config.toml
num_hidden_layers = 14
hidden_size = 192
num_attention_heads = 6
num_key_value_heads = 6
head_dim = 32
intermediate_size = 768
vocab_size = 2048
hidden_act = "gelu"
norm = "layernorm"
norm_place = "pre"
norm_eps = 1e-05
positions = "rope"
rope_theta = 500000.0
rope_fraction = 0.25
qk_norm = false
attn_scale = 0.177
bias = "all"
tie_word_embeddings = true
parallel_block = true
init = "normal"
init_std_qkv = 0.0347
init_std_o = 0.00655
init_std_up = 0.0347
init_std_down = 0.00328
init_out_by_depth = true
optimizer = "soap_variant"
learning_rate = 0.00381
lr_mult_up = 0.977
beta1 = 0.95
beta2 = 0.95
lr_head = 0.00534
max_grad_norm = 1.0
warmup_steps = 200
schedule = "wsd"
decay_fraction = 0.605
decay_shape = "linear"
final_lr_fraction = 0.1
batch_tokens = [16384, 32768, 65536, 131072]
max_seq_len = 128
doc_mask = true
train_tokens = 184800000
max_steps = 3074
dataset = "wikipedia_en"
Each number is 128 + 32 x the weight over its row's rms, rounded and kept within 0 to 255. Layers, rows and columns count from 0. Numbers have three digits each. The size before them is the row's rms in percent of the matrix's.

# down: layer 11 MLP down (transposed), 768x192, rms 0.135, rows 24-123, columns 64-127
# up: layer 11 MLP up, 768x192, rms 0.118, rows 25-124, columns 64-127
down24 097:133107129118090161114111118095073156199140110141164110107138125070091101103150149176115119076137133166094147081115149151115144085177102146130134169136092131221151131133110171099155135137040184
up25 101:141100133111118142163120093181137134156151159090100100140147108159158091086112147061186232056125132137105088134121163073153171054081186118114108126158152127110108123157143068184175152134159113
down25 105:171166121142116074163101073164111124111109089140086189102103107076112201124108203140078138117127080121100121133099125125105130145106188103100075103130131105126087153136098119080125167179099154
up26 103:120103165055157103142116128103095121121086126118143198138088105161119065093077116041101177127153132130069094135109112096102122125169148099105117156142097135153060090085196133107100133165140165
down26 104:125087135176111126099124120111117115131144113127160090137147128144111158125221134132137160098159076027103151109130118084160103161136124141166098158115109231110120178061171083112166107107140129
up27 097:160176200122152101142141114160153141173159102120162137132124119092119065092144131167128150122107096144062175105082185153157151091126108088108079110052156130172114181121155121118094079115122115
down27 087:135114163086133129145127152102139141081116144098093078072125109150115164176073156116180080181162115136134109098119111131110144134111116092119166111127149129141097138102123134087119077104109153
up28 099:102105114108064090155111088112135158089159141109127148093103109150110119161127159155193128139121078071126112144104120112110145158044059094126095117106070175141172081136143133084099183130152099
down28 107:119104130101124068126101126140114089115159139135189109094149083132076112144150122083115129167151168133111173178106165147144097118087082071151174081083127124130099125132147085063142077119134175
up29 099:058149171177132150155101128157117096143132103129091135058154148149094175163141125127149091104161116134138134129188060096162121143185128111085150140125122129096101083128133094158053123134119175
down29 097:106164076122121113158161117151093128097093188141109119212121117155196127137124161053094197148140174097163144098107086133105168107110067160116148121157166133123205179169136049144135104136126107
up30 103:095129209120119119116149119158083135139159069118102155162117158178174134109229063107070145147133139143118176136114146115090117176162150114169132123127168115137119148136066114131102104164144148
down30 110:168076114093137145142104110176090199173115127081118183117124154187100139146137116129114184073184153118138123103085123133139134146171137139144124134128111086155103104168152117140122120119131083
up31 099:096150167166158159097084128133115157173138088061164149118125115137131142117129170148082104116178135118113101136123201192149112170152153097119108105104203106165145218131094111060153118178190154
down31 097:124104181147099104146129118112128086101077170116131125163132129174154106165146117141119119145147107083142155169083113070149100142164133105128113117138109130145111116126135128119100116171094156
up32 103:167091184099118051125114117107109085125163094091158110131058124110099099131125149166118070151115185164117186129070137140105101147121122106151124175142145106169114136097103161103114114098053100
down32 118:085156131157167122077078130132070131111154146123107121105185081108122094146100171156139129183146136160114123127111100145114074153097203155158137072123146055118094120068102108176076118097177118
up33 107:149119181161114141139118164150182101142107107085109116083149093182106130177105129140133093150141181175128151145110141099119153121222108127150084142089123147112131142138076117115155115068149162
down33 112:177080150150103067074119146164148140134141082109159097098130131107083126109112181137172126154142182164173102226071128134103133132166195089149129153129132140148130094127181087113156143191166139
up34 100:118070100149165148160152123173159148155081084111134108098129111164097104171129148190112168134135082111107157174156212102133097068113119158036129172130135140120107172153158096159120133114152170
down34 103:072149105178097125113081149098100083098135106156098108145132089117137095098115191147079154154160151172149155139126131114094134147156067174138143177048113104112136093132086137160168152121143082
up35 103:138149179110142097092149111075220097093102096154112153148177081155173121118142089123143107161154138036107135102095127105099144147154177140106126127127138102130144120109097147159181155118106100
down35 099:125119113147164148137187113146142145146121142138087154098112165143087175104129160104137129104121178150115161158103118125147105120130139143127036143139042088088100136133120114146113157087106085
up36 098:098122161139127148094089168140111090123104116035137123111098136137140125155101122125116127181104163156142157112101129141152134153149071083099216154149110131098130136133068117176170140134149102
down36 103:130108121124096156175082133173145165142084131196055106161129140111083182107104165101140076100144121131110134134086128163133150166079130116055081150154137142105124191123131170153155097082145137
up37 095:095127127151143092130116147139095210082158122127087089098111131145091103153105195131159134127124124156150071105118102091116121123131179181150156108088081062129112156102126132126148159122153166
down37 094:136118119157115172141111080101125167159103163131122108169137159158132120124105195116156092107130082172112158141115139093127133128094138133170093130165112141113148138087159096204147115120199111
up38 098:151105114089164097150131124206129166108158154149091037110149070131161091135175141094126121124049204161152114140120153156117082098087079130117155110126195133064100120117172161128197130163143097
down38 099:175197155172118124113153167130098095132114123103131187122153108134078132109102098125135134097131072148107127116100095093122092114117158138087159107133118142153171166175093110100112152071062131
up39 105:095096035081125053141096106144106125117134105166115112132113097167179081146155072166155107115095158162131193142094159092214127120141109154128074129169140151182133079140160160100124138132114116
down39 105:088129116077136144131159202048130171161137074100076133104076104142186166127190114166175151076121126099174120142097132098179207158149131176090098065141129156140118144162073146134163140104145137
up40 099:062086117079135100103172131166104143090128148100104153124156114078174121150135085101153172187123108087127118108137125149122114164109101153108094115076096132102132145126071129160159124171107107
down40 098:161136213074085090119195141123177116160140152133117172133095179115109093133114099145125115099140136127086067077167097095094114032136155181134186102110096153090158127140125111142093186132154135
up41 100:155146138113121121175139117157112136094093111127118060124100155186129102142197096174059170114144146168192127168118131159158112090149124093136121171093164124171154124111103143138136094131102134
down41 109:143146088109125161103126099122105170161094125082111085130120143142137123163148033155127086134103120094124203022125142064104186088072157132129101058078116096109136128136115085188047135111135134
up42 094:143112122143174119092153184162144133164092145177070117108112119104141109155109120136122123102074163123159117094092161147113159067112185150102129128122085122160120093121161074130136119164117090
down42 095:099080182120159189125088108130147171125166133146104083123112129191188113131129139144101056118117129201079099093109126126129184127141161106135144149152103067148125101144154073107081117160128169
up43 103:138200155098160118127150114119134133124186149155106190079109177175105181161100113160099082167141153158117118160075112181094162121121138093123148161140106146101106076086169141119104109146131148
down43 102:104135147148127137135152092102160161119053113151177194075133135114153124145100130186071113093083114143150163165160095078154143105223160075188099115104048166225091198124148146143123108135133085
up44 106:143186143126189118072140128061153152144143137120147154153073117104200117158132136099138154164095184132111161071162109165079138090072114126118101129093132100131107152149082057171146121094121090
down44 107:095117069123125122066166120134145135157209127143126109140115088052130100119144162138091113120074142087109087132171140120126149102131103096152119080146120169132133115105066087172163110111093181
up45 105:129141087119165106127142130139198111087137128173102127136117102126084149173170108114139149126120167135159119129072175104092106147139163090116077149036155169070130076058211070127146164103128110
down45 107:114137104130192154108127088147162144114129135143113148148110121162063153167120156097106134115097123080149109061169190131114095079166109149114128100149138141114184113136158132126163114190109094
up46 096:145153116147070163151128138092189115081138184136091112038087077082134185125151058189151160147181080109117178102087150095088157092103071087097106168120128173110144097185062168156126115144154099
down46 105:159090116124109090107113172149083182164142146093121110168134079049089085081081141143172109102098139091124145073158106120118144164114092105213122083129095115117142096057137078116100183153128141
up47 107:104092092095122145123143140087169130164120118113149130207122142146163162142207075172097115110123076241151105101085147122146188184104053136143134076084105085126104102153128174145107115135098129
down47 103:120145081132187127172135162162163130107157143152141137156152160141119148115129142134148162112151132125131114151085142116161146146169089105107093137117156118136057110090084057155082192144076122
up48 109:083101134144161122114111133157146161080156148157073189128121120106117120173134122083082090148155103100111128084151099076143151101101092076115097167175152150128131182140126092191092138093125147
down48 110:133101131115138084100134120144093146124157159131117215142151112147139074113086130124197134119143095163136177161091170153103123154175125091172120144125030160101135130127090150086150132120173086
up49 091:096113156105151118141120115128098140077096091177082111128107105147177159133120066125082091142110100124128174145143152147134115148188105136130076182147092155117130156095166117255134130121119128
down49 085:149091114139160093139198139084099104140154115149196149191177130080139146072143152108140138166153148084184069184174106133079177167113185136145105102135194150101084117137099163137097193115186085
up50 102:168074127088176125081140141107135107133154118116176119142195111137093180178124136196141101118155080173156154084043143092086078174167158147134131120135148088163028113109121149161136085075097096
down50 104:190187088154123173124126157144110184119084161157121137111106098101205139124161129123119180110117123140116113129132138173079061158120100092134176118104177176091068157123079152156136131140085193
up51 100:105077119165153148101141146164129101079075108084098071090100123047126158129164131098105109173165162152140186140125093036113126143090102098149123163158093114139080114163098157129134200151172075
down51 104:158132150133132136120120168158107151171125140147137132101123124089153089158087133155140127163157096137099106132140080144077112108132206156131103117147097153137110130164092141078065116108171114
up52 104:093161085116098090156103148158150145177119085099159096126111137068159152126105072146070178219144124135043110132083101136134149148069168087132135165141133183104125152172111119059170109113116115
down52 108:141132057149163166118062129110132130160106110117178117128140095161126132198193093076120126121121109140102133135113095155144112080100186123083083155141071185158112229095170192131121092167113081
up53 095:107109169085093146091062159111134126152117070159067147109084126150124098143162102135181069155187194132114167125161132130145132122138094133174143119115112122120150116148125134099118133128092104
down53 092:158170105111063140142122124051097116139165187136107166124181072121111215141135115088117122105123103143136116108144049111118101125127158089134215139127155123088114092151106176136060103158108114
up54 089:120069098106134125155116103156147086107102088103042093123137191160126106183164111147117140194135165102157154148156161184179065075148129121155120077199141178178109123146087131128139118143149172
down54 110:121135137171105143150121033178151115163086149156126148125119156145082115129145136125145079112090120125123144111157107137146129134106085109130124109095143116062170045118138140150131085126131093
up55 100:103188168080095148053135115103130165109156137125132135137145193070118071114100141117138099160196127201102153110145086087120092089167112151137142147089087117200112071189162079184080149076115110
down55 098:130119157131161147140109105146165141163144140099196059117091131151087161121101152146124119203137164115103096152128136165212124088163094085095109144107131124103078115127142133132068105087091150
up56 100:072169187121152113149132062085128095101092184181131135056138142066193155090152119153141157176137086156151122152127093121088153075129135128117118073189136103099168126137145121132086114100124115
down56 091:112077112141131133119102156164112118127115151130132073087152129194106139175158117091085181093115116110148148169152145126091102074176098135182176162091098089124102107124155165107095124113139128
up57 103:078143145102089176143102077121068133139134119061131129145114131161156091076141148148137134143121133121138173104112096149131168139169086133114087141145154186123167126122123096132128142145144140
down57 103:098140100151102140179086115108097126142168106159152179106122148075150099086135129171143136157080189142157156111128183170154076099122203155177080143130135187126133104086136161150147088180079096
up58 104:178170097126134133105184166077169122115076112158111070143126164116102064090152153104066180080103090180107206080112133143166140123160161129161119138135126137122106162128122155147181066125205078
down58 101:125153117127072171158120158116133133174087123148100159101109101091197131101103134142100159121128159182128130129136163124129128186178113108146166149060125142111129137209118146138137200096083148
up59 099:066169070137138067123145099127144096118155086159086111092156171149125112128197096101113132130120144140122078100152159094095061122173145107123114117075128156129112134130096069148174126124160138
down59 100:130101193149106144107105158125136101135111149140156122143112103129134101118164216174129118060156125148149144092148176087146156068119091159135099102195133133100118102133093160107093190075143122
up60 105:117137140105144185127210169186099107175131141181169128153112138062070146103165157097111157155160129062151133108125145142077161092087077148116107194046125057121103147160100121138154085105097118
down60 105:140140035111148136114106182118223135163088131134109110114182124096141137104106108120143116202177153124128138139123129183086168124135084143141126131091112187112097083105207151099079140113153091
up61 103:115148160153140120159147157119164084133114128160084098094120201147098095105126148120136129130149148149177120156142129097127074119187084142099103129108070123141104155116164164131118080161114121
down61 103:127117109175134149159176151207134122106148166094106141166128140147145169058137088113149126122085153142167106064147101151153117096121143118115111173133154108143157192164137131136117179108107144
up62 098:140112139123166157139132087131180126150145122146099130130151170122111066150140138156043127130163132131105162181099143159103141106178109162103154111172100080140120139133104097071184133088156078
down62 101:110129051108145093103093188081137140195103184089178102134122176095125101139113110123078113126187140076165086124158136096194159120118099140135136128122111147118187078102154053062074114131117158
up63 098:148127127151109196113037140160182239141135167094118152148135151128176160124172098131129143163139110134151141036145090148163148138143123115134108136112123137108118132079154134150140152142136127
down63 098:230136114101090072129106153150154129145148102084134111151115175105174117119108184159141087081108166149141134156177150166114152157146111119115138117127089166134111172122141087124136136096126100
up64 103:120132158103162119165103194079124072117147087138117125076174154136092166147179138124185108136173167091145119123153118183160079135100079155148129132148099130203177084123149128116087164105102099
down64 094:128176102142101148105124131130118081145131162103200135207126167144172103106113079181136170171092119099146104083115121147150080114152081119097108102169114090145115138118146089154095123111101075
up65 094:102177152137090166147164113093088122106152134118146155125113083085174146102110105079120164119158178146167138131119152108098152179150175072131089076132116088105138076157171127083152132092173094
down65 088:166149149121184100148046153146147180142125083133119098119188224147137121140138137143134124160093082107061128086092126143177153080117140108103098117076112125173131144083133155159146093173112156
up66 096:092127092115100117111154043159136111186092200137116144175121157125111078077166117103108089149123161168100082142118158126136101130123091095131153112151140118193145120110168172133160133128108113
down66 093:142075190046154139130086119166147099115077078160160206099145143054170130171133093125153081175148126099171128154186136091096143087120159109153125122111157088093175142113114096130117118164167148
up67 095:128125115054137130083094080155138126125064110140122121158168142174117076151177129153105136118160143122130141147144186115164104136116065146100092141136140108141146112108176101106125106105145059
down67 102:166159102122081123141145179132128133106160136144135111096132157145089118174137134157044053127128150158071117143121115133111151158155144094153162098191123151155107108142153130150103180052156127
up68 101:071118136160114127116147144169134121100130169141154142155135124143118119127117175143141150109091136087124059116100112122119137163151211076119071160099109166153173101149176124082193113092091109
down68 101:150154132119126062153137083111123153127104156146115175100201115177124146169128148118199116125190123143109115117115059177070128114127155095196152078149127107137140115119133156145139135086056119
up69 098:115170127135139128137074127213150089137114142137111154215084131162162149167142142096153111134111077136134179136091091152115158164172078117129141207175101112057143097114078172100117066140110116
down69 093:094101204092125110087151117152138161087111104158130136100125156174162171090159134101102127135113163132101098152177059085102140134164130137151092159153178179092175136159095154131123072130107125
up70 110:132088085069093064077141113213151178119117070069093119147188101085130122154107125109137135099152128116071131095171205163144133161153085152142142148160156140160146125105147127143142125135142125
down70 110:090104118097089128114063138173129133121149167095119175183129154146083109148120070147093160093091135129146074119142094173119128110166149135137152097164149121144120136081084185116154128155200096
up71 107:079108125113154073142113095115151165120175153128183100117154137079088124112126145107068106137151097140151130148095175072109083078156134134033087061112090126175103153105164131099193104205183102
down71 108:126093105139161144152156086120150079147087149103093169100126150091103124147150174152136177108129147123116102090147094157111102113116149134133157151175060128171123179143139159127080090158081162
up72 104:178105107048097121129154144192126148113142145166119192207127172113117126122067130112152174142162090093148104094170130171120132123092131063165170169142126150142133145162122082155174188141141103
down72 104:120139061121136121089179082171169163079116103107132121136093131084147092154217137124083101109140137091140124128117144133126106158126133116143144132121076101156145078126119083115076140105165153
up73 099:100086115129147150162147166107186123155156123148137156144147161135116120157155094129147133156190087133076075122111124161153129135105132094172081062182148124137115148093094164078106147179141103
down73 105:153205153065140143076118120065148183120136160137126141073107126129147160112149179154120189084096123104161114097132129114153187100139141074074136119105102161154122080167141113111124141117172122
up74 095:093146188134142087135156097132111122120138144102120121147100138175158156191197125114116152104135148164202145194167122134100065177060146121103134148088104099143124078127167177139124167088093142
down74 097:142164122123089105103127101083140133167108114119140114123174171159136126069178117160176118149089109072049123067093099118125107115141103119074148160078130135198097152092123143159154140130175151
up75 092:124185147066137102107096126150109128133142161176097116149164137096186112087151100136095122101090052094113124089116115157124070154160085123106080101145175159132152157117147159162142132100147146
down75 092:137110101119029138129083173136143131152093166152122200176121045151151103179130144084120159150097110126075127148110093155170176095093111136090116146174150130192178115115117105131126130119083095
up76 102:168074077171140127105120204115136135110123071138138146154143170134095123145177112107108132083099124159155125106114182142106125110164094131100073114153142106126108093124139146181107103147152203
down76 103:122183126093100146135098138176149188174138143141115128106176135128125114158128121133150158115175129170164117177136115177122116103116117066146119116130152160073140163154106140097120103124133089
up77 103:129178069158171147113116125175115123146116082120167144123101190122107096154144093073139145154161181093134151093099126137125098170101101127173156096083108155133110100055160117064152156204113067
down77 100:139137170144093091145116152141177142126137085093110105188097076084081175145150185163137141119186187117112163103195134147142123150141097106093103115135125149156155116180144167130127132081127160
up78 098:138082155132137132100186192109129104095126101094174169087114167157162204138106131155127104110138145143128111161154123090161080115141156134095138159097138120182078131138067068127128141145117099
down78 097:070113092117128097110139136135130197165167099105176182122137172107153156106151117156152114090140157149123125120137127097060146155205116122112103120072099164136154098134130129203168140166143124
up79 110:103148074143094115152139064104173104143106174121129135100081097133158074088117141145165105136170068059198118107082146108132102141144121148138110122146208141137128091179096116137114134184124098
down79 110:080133151109118109108118110090143150116137115112119110135165162163106140152136135144086157144117141202131117136163147123171075097162145172113161182125124129080091104144147146132104132156162098
up80 094:174050125154081167084082136105099111064118112095089140186121093135127157127131067129035198096107161134068160153118186155111125170112124105127172115107134070119111113165126173117159179117158108
down80 098:121132124116133145135132096120135140163115115088095142151126138121148103081188171165133112110070108125113139171083052125144146173141126140159126113160169154121166155088102139191053171200122167
up81 093:187107167093165111086132148100185124142117160134137157114082107131141161185090190156117115107106134094102123135195121142114119126111156086109155114159158151131155124116117143110041166131124122
down81 092:126146105136118094085093076171114128064103168137082159148135125095088128096103073123145148170087200149078132128108160152107106145152123110186150196090143100091140087117129099104163129155127106
up82 100:136152082116125112178163112102118155100138155146149113111068095210131132167170158092129126143140124132125134140084130118171125097197149117074077159069104098145134164105137105141089194191122113
down82 105:130130118076108115197108148170113171159091160152133167135038164120089107087147088140140167075069145181084101094137149140085145096125193091102099100107129123152129050083143157111087112112105134
up83 098:120171096147149091168105144147127063123139125144124122125119085076119155134105149106091075107068115169068110132141120144132189131126150110141127163172110138135074159139141090154137095127190092
down83 106:121168132202135105135105111103092198111123127088126159114088130089187149145126142114114179114110112085147073083080103148114113134111052200114140136119089131096153095102116168176052154124081123
up84 097:224156128122143115112186060126149120174121127134084158138161112120157142142076110230048129156122117058157133097118098133148080102147142082152134148105186104169101103121099128139180149113177103
down84 099:175138126165074098140131128107135112151135100090151151104104100123164162157149065127073160156096151134132114100135155174098108125154170109137138125167192163110104095073103177124091112103137063
up85 099:100143157141130133148101122114131155134169112123100108166130077128137107146159111164125118171130184068143179133094149139141201139105133206144112158182169097123164113052188146100143098144102139
down85 083:129117167192140156090162151117134165116123151090128119105129123117120076107138134111114160110124088181119068109131068053089146145121117184157088115137148152112178087123096078143091149144148144
up86 093:170147135200132140110168121098124109146089151164161122084145100168104130132170173146162133079166127108135169125119089059194118111102122145142168114102133100171161122098130138124152135191195123
down86 095:049135075123075072167096123130162102142123126123191121171178128111156130126131143158129060183085102123145114131128095126104079158134116188141066118184098126164103121105131128090141121137059179
up87 093:093134164154169091107174113152173106052116168099137147115079137112116124163122162173126144075169071195139139125119100160101088167176144135093159173178151118115136092152115150182115146115140111
down87 106:128106120110128200189143153073137140105133123119138084106140187152160125154105131123168177122077156079156147131150134106153121090129201107168077136150131155159186081155138182118098116126179135
up88 099:132088104161191114134213094112079114082147088170103108184146059056160129111092094151097210130149145089165075131145121117152104128186143172100132097168111124183090130106133179080172111148141124
down88 098:150176097140163048110100123093162107158128119136132114074098138166086131129168078051126131115108126177155150151128102177107119130101152133132076165135170160161087141140150141154141138120114168
up89 095:145130141142056097098143121125115108111112152159108087128145187107150093135087135182103043134117180086049158111141121179151107123181109107146136161124081155138092173153167165121113155126095105
down89 096:169160123124115124155102173199169074123140144151147109158162141192153126161173158140157118115106143142086117077081137118085108100141148146130147115119158141148107072082141152139111151159128156
up90 108:114114049137126133117149168109107159125128154122083171091104114119161135210128119082117110141097088106177162093206180091101115097137116104109104151075121159147140169176149130160143164128088132
down90 108:181105129125152080102137120114135209172134225148148161118076095128124182086113101130123163110044155123150111151174151085149161092142139153087139149078097100151107112125170101113092116111116145
up91 102:053138129142123124022111091127104128172092177157137105120123167120125147120154137111124143092111092087139109158127179167139156122154131122085158126108100044142154107037122156130089152075148081
down91 110:148164169073093172169133145150073154124159104100100124146109133075098143157134151129149133152106147147097135089194138083139126167155143085178129156185153142148116075087151166170166104122170079
up92 094:090123138082148142126161153120161108114110153161107221130160183093077074153145151119197126172076156114115195129176099095144095083100109097106107061123127139147188115166119101159121127147088115
down92 097:169117122104163152174088140153127092168082136148133127139160137091129076127140169210144124107163131109133076126134144142157142116173094171172084104134168091087122134097150141100106106094158132
up93 100:134104136111144171104201145153117137147110107193126126163123136104157148113111179078129117143159161131045110121131189099166081141134110112133128098158146100156134138154099121142041156174133138
down93 102:090151112095101102137129136104140104144182162070104138133091183135146145148108081187092153126156113122082077113161149159039160147061170123173072185140138055105162107154128159131089108123147101
up94 102:155144111110123151116126155159062064130179149181172104165130158099088179176120180117149094133078132153115078097126132170107101111174114164149165116091137170093109109095118114218163096129176108
down94 103:114164135123138167114140122082127164161126073117149171115127138106200085117112119113142139085110036112106146088165143126095121146107115180116126118136106082154169133177093115111062113179109123
up95 102:153105181125114152122121121165189091178125105175167138160139172198153113120159107168047144083103238161168166125079200102172085150144069091121109138143143156083144131108093124109152142133101106
down95 102:114115155134109082111134154110168155101119130135185106113145198133183059149073099091100183122110127122085115094126117121135119154124092163126081113165141139137089108143217136123130182168137103
up96 089:064131176131098166187147139043147067145178110122188111162157103200148113147127134118099105108127143116141156087160110163132093095136177122102111161155088175156125121150117170211131163147159166
down96 089:150069154130168111134168118214094199099121150106103128134123143101146169141155105168152119172150091129127199118132089097137117150134193060137139125106110146092118104107155148049121096144111128
up97 093:150191112105055143125101121097133107091153057109143140071163134120108057125132124158114153203134065121138099118121091104081145132099080101146157153075159128109123089079102158138157162140161108
down97 098:125143091191117113142209159146144129141101101124094151101149106065101130161165134086133100149125174106122118141121092186135128112149156110137157117125132071056125178088160137105133154139147062
up98 108:069140140113087103080180184119120106162145114131131117095115158116121059123165138073150081124106093146158204117213110161171092151155105143159163126066172138137139111163137115133076142145177146
down98 092:078114197126156147135141120101126175147108126143116118094095117124149195163139120115172156118088081115109089164089154146103174154150104152121160105119091114161079148133140083105025096062094114
up99 090:131129130134103057108104082064076123134088143161096127144062127107117158140056155099132135120122140165136155132142109130171140153075173086088111116112140089158131146152114065130107107127151161
down99 095:143068064139133121091134109103073117118113134112144180170164100174096104137088136078059166129142102106102125114103114103158138157160124117139168140094080122094062121169090121126147149175148122
up100 102:112202117107123098157183097160133089122115143116165089129141147131129094142183125147109080102153101154144130182050131110158126137198109114137116106119157159105149166178115077053110129113171103
down100 093:119178090116141113117147145186144127100076159190140083083123101126127135109147132110095094124121174150133111186141079122134161161095089102184121111141131129171111150117141131089121176116199138
up101 094:127131136086153084100125098102137132075107143108156142112173119128129089181143156184122118124136144142113125103136151111134127144128063132104150125146066133137136110111159071110151112144118132
down101 095:141123153110153155194119203065148057112138116138147157091145124135193101133115168121056123146131168113123104108109084145125163083176129132084136178116136142118152181102140091162197114113161068
up102 100:067160123143101092120073177178166085135214160090109143174141090127088125145119101052125128128115150124171148145092120178139123118123165127102183122084055120182089095126107150190128188175091149
down102 111:179152046085118144127122142062090098137096140100125167130130099085125151060125180089158098127130101097095116111076130123140138146090093167162155143135149123098175115120132148167145102103177073
up103 099:094146192173133089128145110086099030134118073090105152092153075106135150115112115124079132143083081196119130104101189189093138124109122162139168164141098097132123113115107123139120177134210087
down103 100:122147110122136134113083131159098101188090168107112087097165121117060151136113116098105118111134133106131149097142140131143189107075168144070120168080202156093116070089120116111167147054071116
up104 101:098123096138138158154109089154120142123183134124125151068100114174135115114147141140115128125084132131213142131111190206097112123118124177164135174075105147092166089134164128157127125085164129
down104 104:126112138100188134157173136105171124135081105096133141155073113147095144142062185149118098153148118107119080119097140114133107095121092116148058130135107136182117157169063135093134107121130132
up105 096:151104175127115021135072103072120164089150088114123153125107098109151150143120103148158176089143118149149163121078088177077068141093101100162155147181114095169083118165184096122146114114105106
down105 100:148098101121136159109164106134138199073123183102150084111167084072144111080179142129083128145124126134152096132188111142106088082116089141169128149142097135092105167114139117073148105086153119
up106 095:119163086141157123119101095126181205144172141149115129103100115148094102170103126134104170113139156114145138105174124146099089129170128184120145127160145123118089147154107110082155223147155137
down106 105:099120138133148198104084144086091083148114134139139127103135077086074108158157057131123154118083126155162118158138144132122137188108176130098147101086165144102137115154128141109128123081166089
up107 100:058112068107117115118142142176149127064148103184105139123141137134132097108127135149183147176097176066143138156136139137096170167120165088102111154186060128084147117084110060091094145148135151
down107 101:168124231094078186127125132146087135098154108157100147107119107150123155176145153119123101087179107193118135107143118068137096140073124198155141130076121145136136134145078087102137129104162165
up108 107:102203132138100047102123077107103100112176129117079113096114150118109104110117196150121139148143125099147148113162131129089099187102085130157144219139081190136119100153133124128078167151119099
down108 106:166116167062129145100170171151088153139118146172141148133146120107142098158114091178129076106127119156148125131122131144174170092162165112086165101094169107124097138131096129107138125116141172
up109 101:167111096129063129120126130116127102105047089154123121077142093162098129141096096105087153188163131129155140145172067148133112163125105187158137190095085126089134128153119218134177107096133151
down109 104:100138127124138103108118077160066098119093020163121164133086129121064158141134089062142125156139120123139138156177100123081125087180144135081113174082147143138141119067116127161101141139135113
up110 097:120066151108102061117118109135164153133112101066113164147193105108059095109136116173099113140116112188125139114159143151109107084120084089149120136094113121132118163104230175149095144220120169
down110 099:109163101158181130158062142098143200142098109109167178145152148137172123173132139112116081135116091119105121128084141079111108110169116178069129096094142139135224095147096151114160093112125054
up111 095:140124163131138157089107105109144118133141098106087180134168162141079111175090159133177138160148142065155087132148119135125099170104131095092101142128121113158140093188154084126092117156112146
down111 095:068113145141115109103134139093107175106079164065114193137167138138144130118111099106101134154168113137148154119102120093158139144073054144139103120173159149204150073086110107124125154129115166
up112 103:134101107138107107101150195118137087147117084151091129191152127072158109098160197142122170088146138168075155154188085079117140104138081128158159161130126144124121187086116130100165147173080161
down112 102:126141078088124103163072087156177165110146107099137073129126138082144169119167151135151079135123099135095119171153158141125040109131162115137145132134144146119074138136162169172160111084155109
up113 103:144136078129177148071138102108093154149152192128141087081104121131105112161122076071161107206095193119179135082156107166097126107135122132084120124153139107211129089133123149152051110110095085
down113 097:135153110149076150161108063123171099174117087116180130107110139149156140117149173175121140156181123175125138113146110193177101160114162129132206190076097142142128162171111120161099119152119101
up114 110:126092122115184109122140140179170123151165125144142143181157092156138096175094136144154198100097111151135091125147126130158115112081115058127112126161078139067071141180106130161163065196073087
down114 108:092126143138156120121173181123169117116150127167161092129139118155105126170096096113131129159108072143097087116067139113123066102157105099133091192119139156108128145148084169094152089120093147
up115 092:120174122162091118112113148113110145124137119169142086135196143176116081096104134120126082148151149208158174144195133119083078096098084161083122104093095176178178143104044105107140150162161127
down115 095:129138158020121129107128088150156154173081146099139095185223148116131151145136129122143099190068087130072122155109160141073125135145157097171179088135097168115141153110150086132148076105122101
up116 097:093169199100126159164130141124126150087130112105108072059111212132175186153116122134166125150118136158152134081139093173102115117118156081143116098170136159091148159098123082166171165089162124
down116 099:183110131175129121139085128138123137141151180120199080108080113072096120148160152151108112175142123104109169168098158145108100169101093144138120126145117070087170123144114128103131096081134110
up117 101:091147143146132084082120158107133159132117081126177183142092115162223115166181183111125106160183087130174077105125160113133116141102154156179137105117073136139093127162128127076137090159137123
down117 102:162092132114091076121136053142124157163130134188110150112116153101109135096181059118135152117064152058066109090146097113055166096144082173110105123164137119097180117155136150199129108142098132
up118 096:093089115126104122075127152060057112096161160121161132106147203127146127074122193112140178117103158128127154081087068124122128129094118086138121149078134138089122179141111119118086122138184177
down118 102:113157072080086112147140115135123123153123139128153098122080153083104145136117107119172107136152122141106076119164136156119184146111145132121195132082180167162121081160125123087083136156189143
up119 099:166091165148128130039183182101077098082163150124102104110109087107145154154143099102144141071170145099123107118136172104131139141085157145081108149146131120084144119102133166163132113121136190
down119 106:141090168098135129156123124154169145089096112125127129116082128118175158115145129168154082075163118156131141154143104133084101122201176050169142158101069198159129130083182142145101123110122068
up120 098:136142122140144111153112122129144156104148129110078154124104119112143098130107181120143156181141186115154093155166122097146073120144116125040102139082156094114165146077141177106178099108122114
down120 088:115138106113108158109139113154107125106149194133175143104142126178093098120118087117085111140177101123184112084157121164161186118087080127156152063091123121160034097153110116109102136172164115
up121 090:153129096106138138117133109163077116105108139119093184149136153146126142114112140161072059150177094055103118137155103085074143110138141121136137110136072142100173173087091128127069112169127117
down121 104:147147060116110085137099142063102121179167133146105108124100158154134144112151112129103146144177103067131123188164142152115110106114180153092135122111118130087150068133090123113164087097139120
up122 098:135102102141111100173153119218143119125083108179104120147139134147143104107191106146092152173174109118155096071150155127133138186103143137173122166113137064131185116160143110057117133197079087
down122 098:115138091126125119096141173121148144201127099193140161103105119113162139029148140081068143108169074137115166088098124180096150158105139141098139141094141075171092158162149120116099122138166113
up123 107:133104102170137154061169115152151110153119110080082117087093155132122126083134131085124157096133130088085082117098111154138120123156159139080147173188098125131084062179123174106106121128178167
down123 099:145112139110101122143085142179158144063119127165124130137120122157094111129075198189121109119131160095130145145123205106113098133084138123141093147090083196160163104150141113148080113147146139
up124 110:122125140115106151167185099092129066152093096135104106126108143092151116111133102125164152123102153136103158142146110128165119177151106170094156167159197157148108103111159147065143146219157183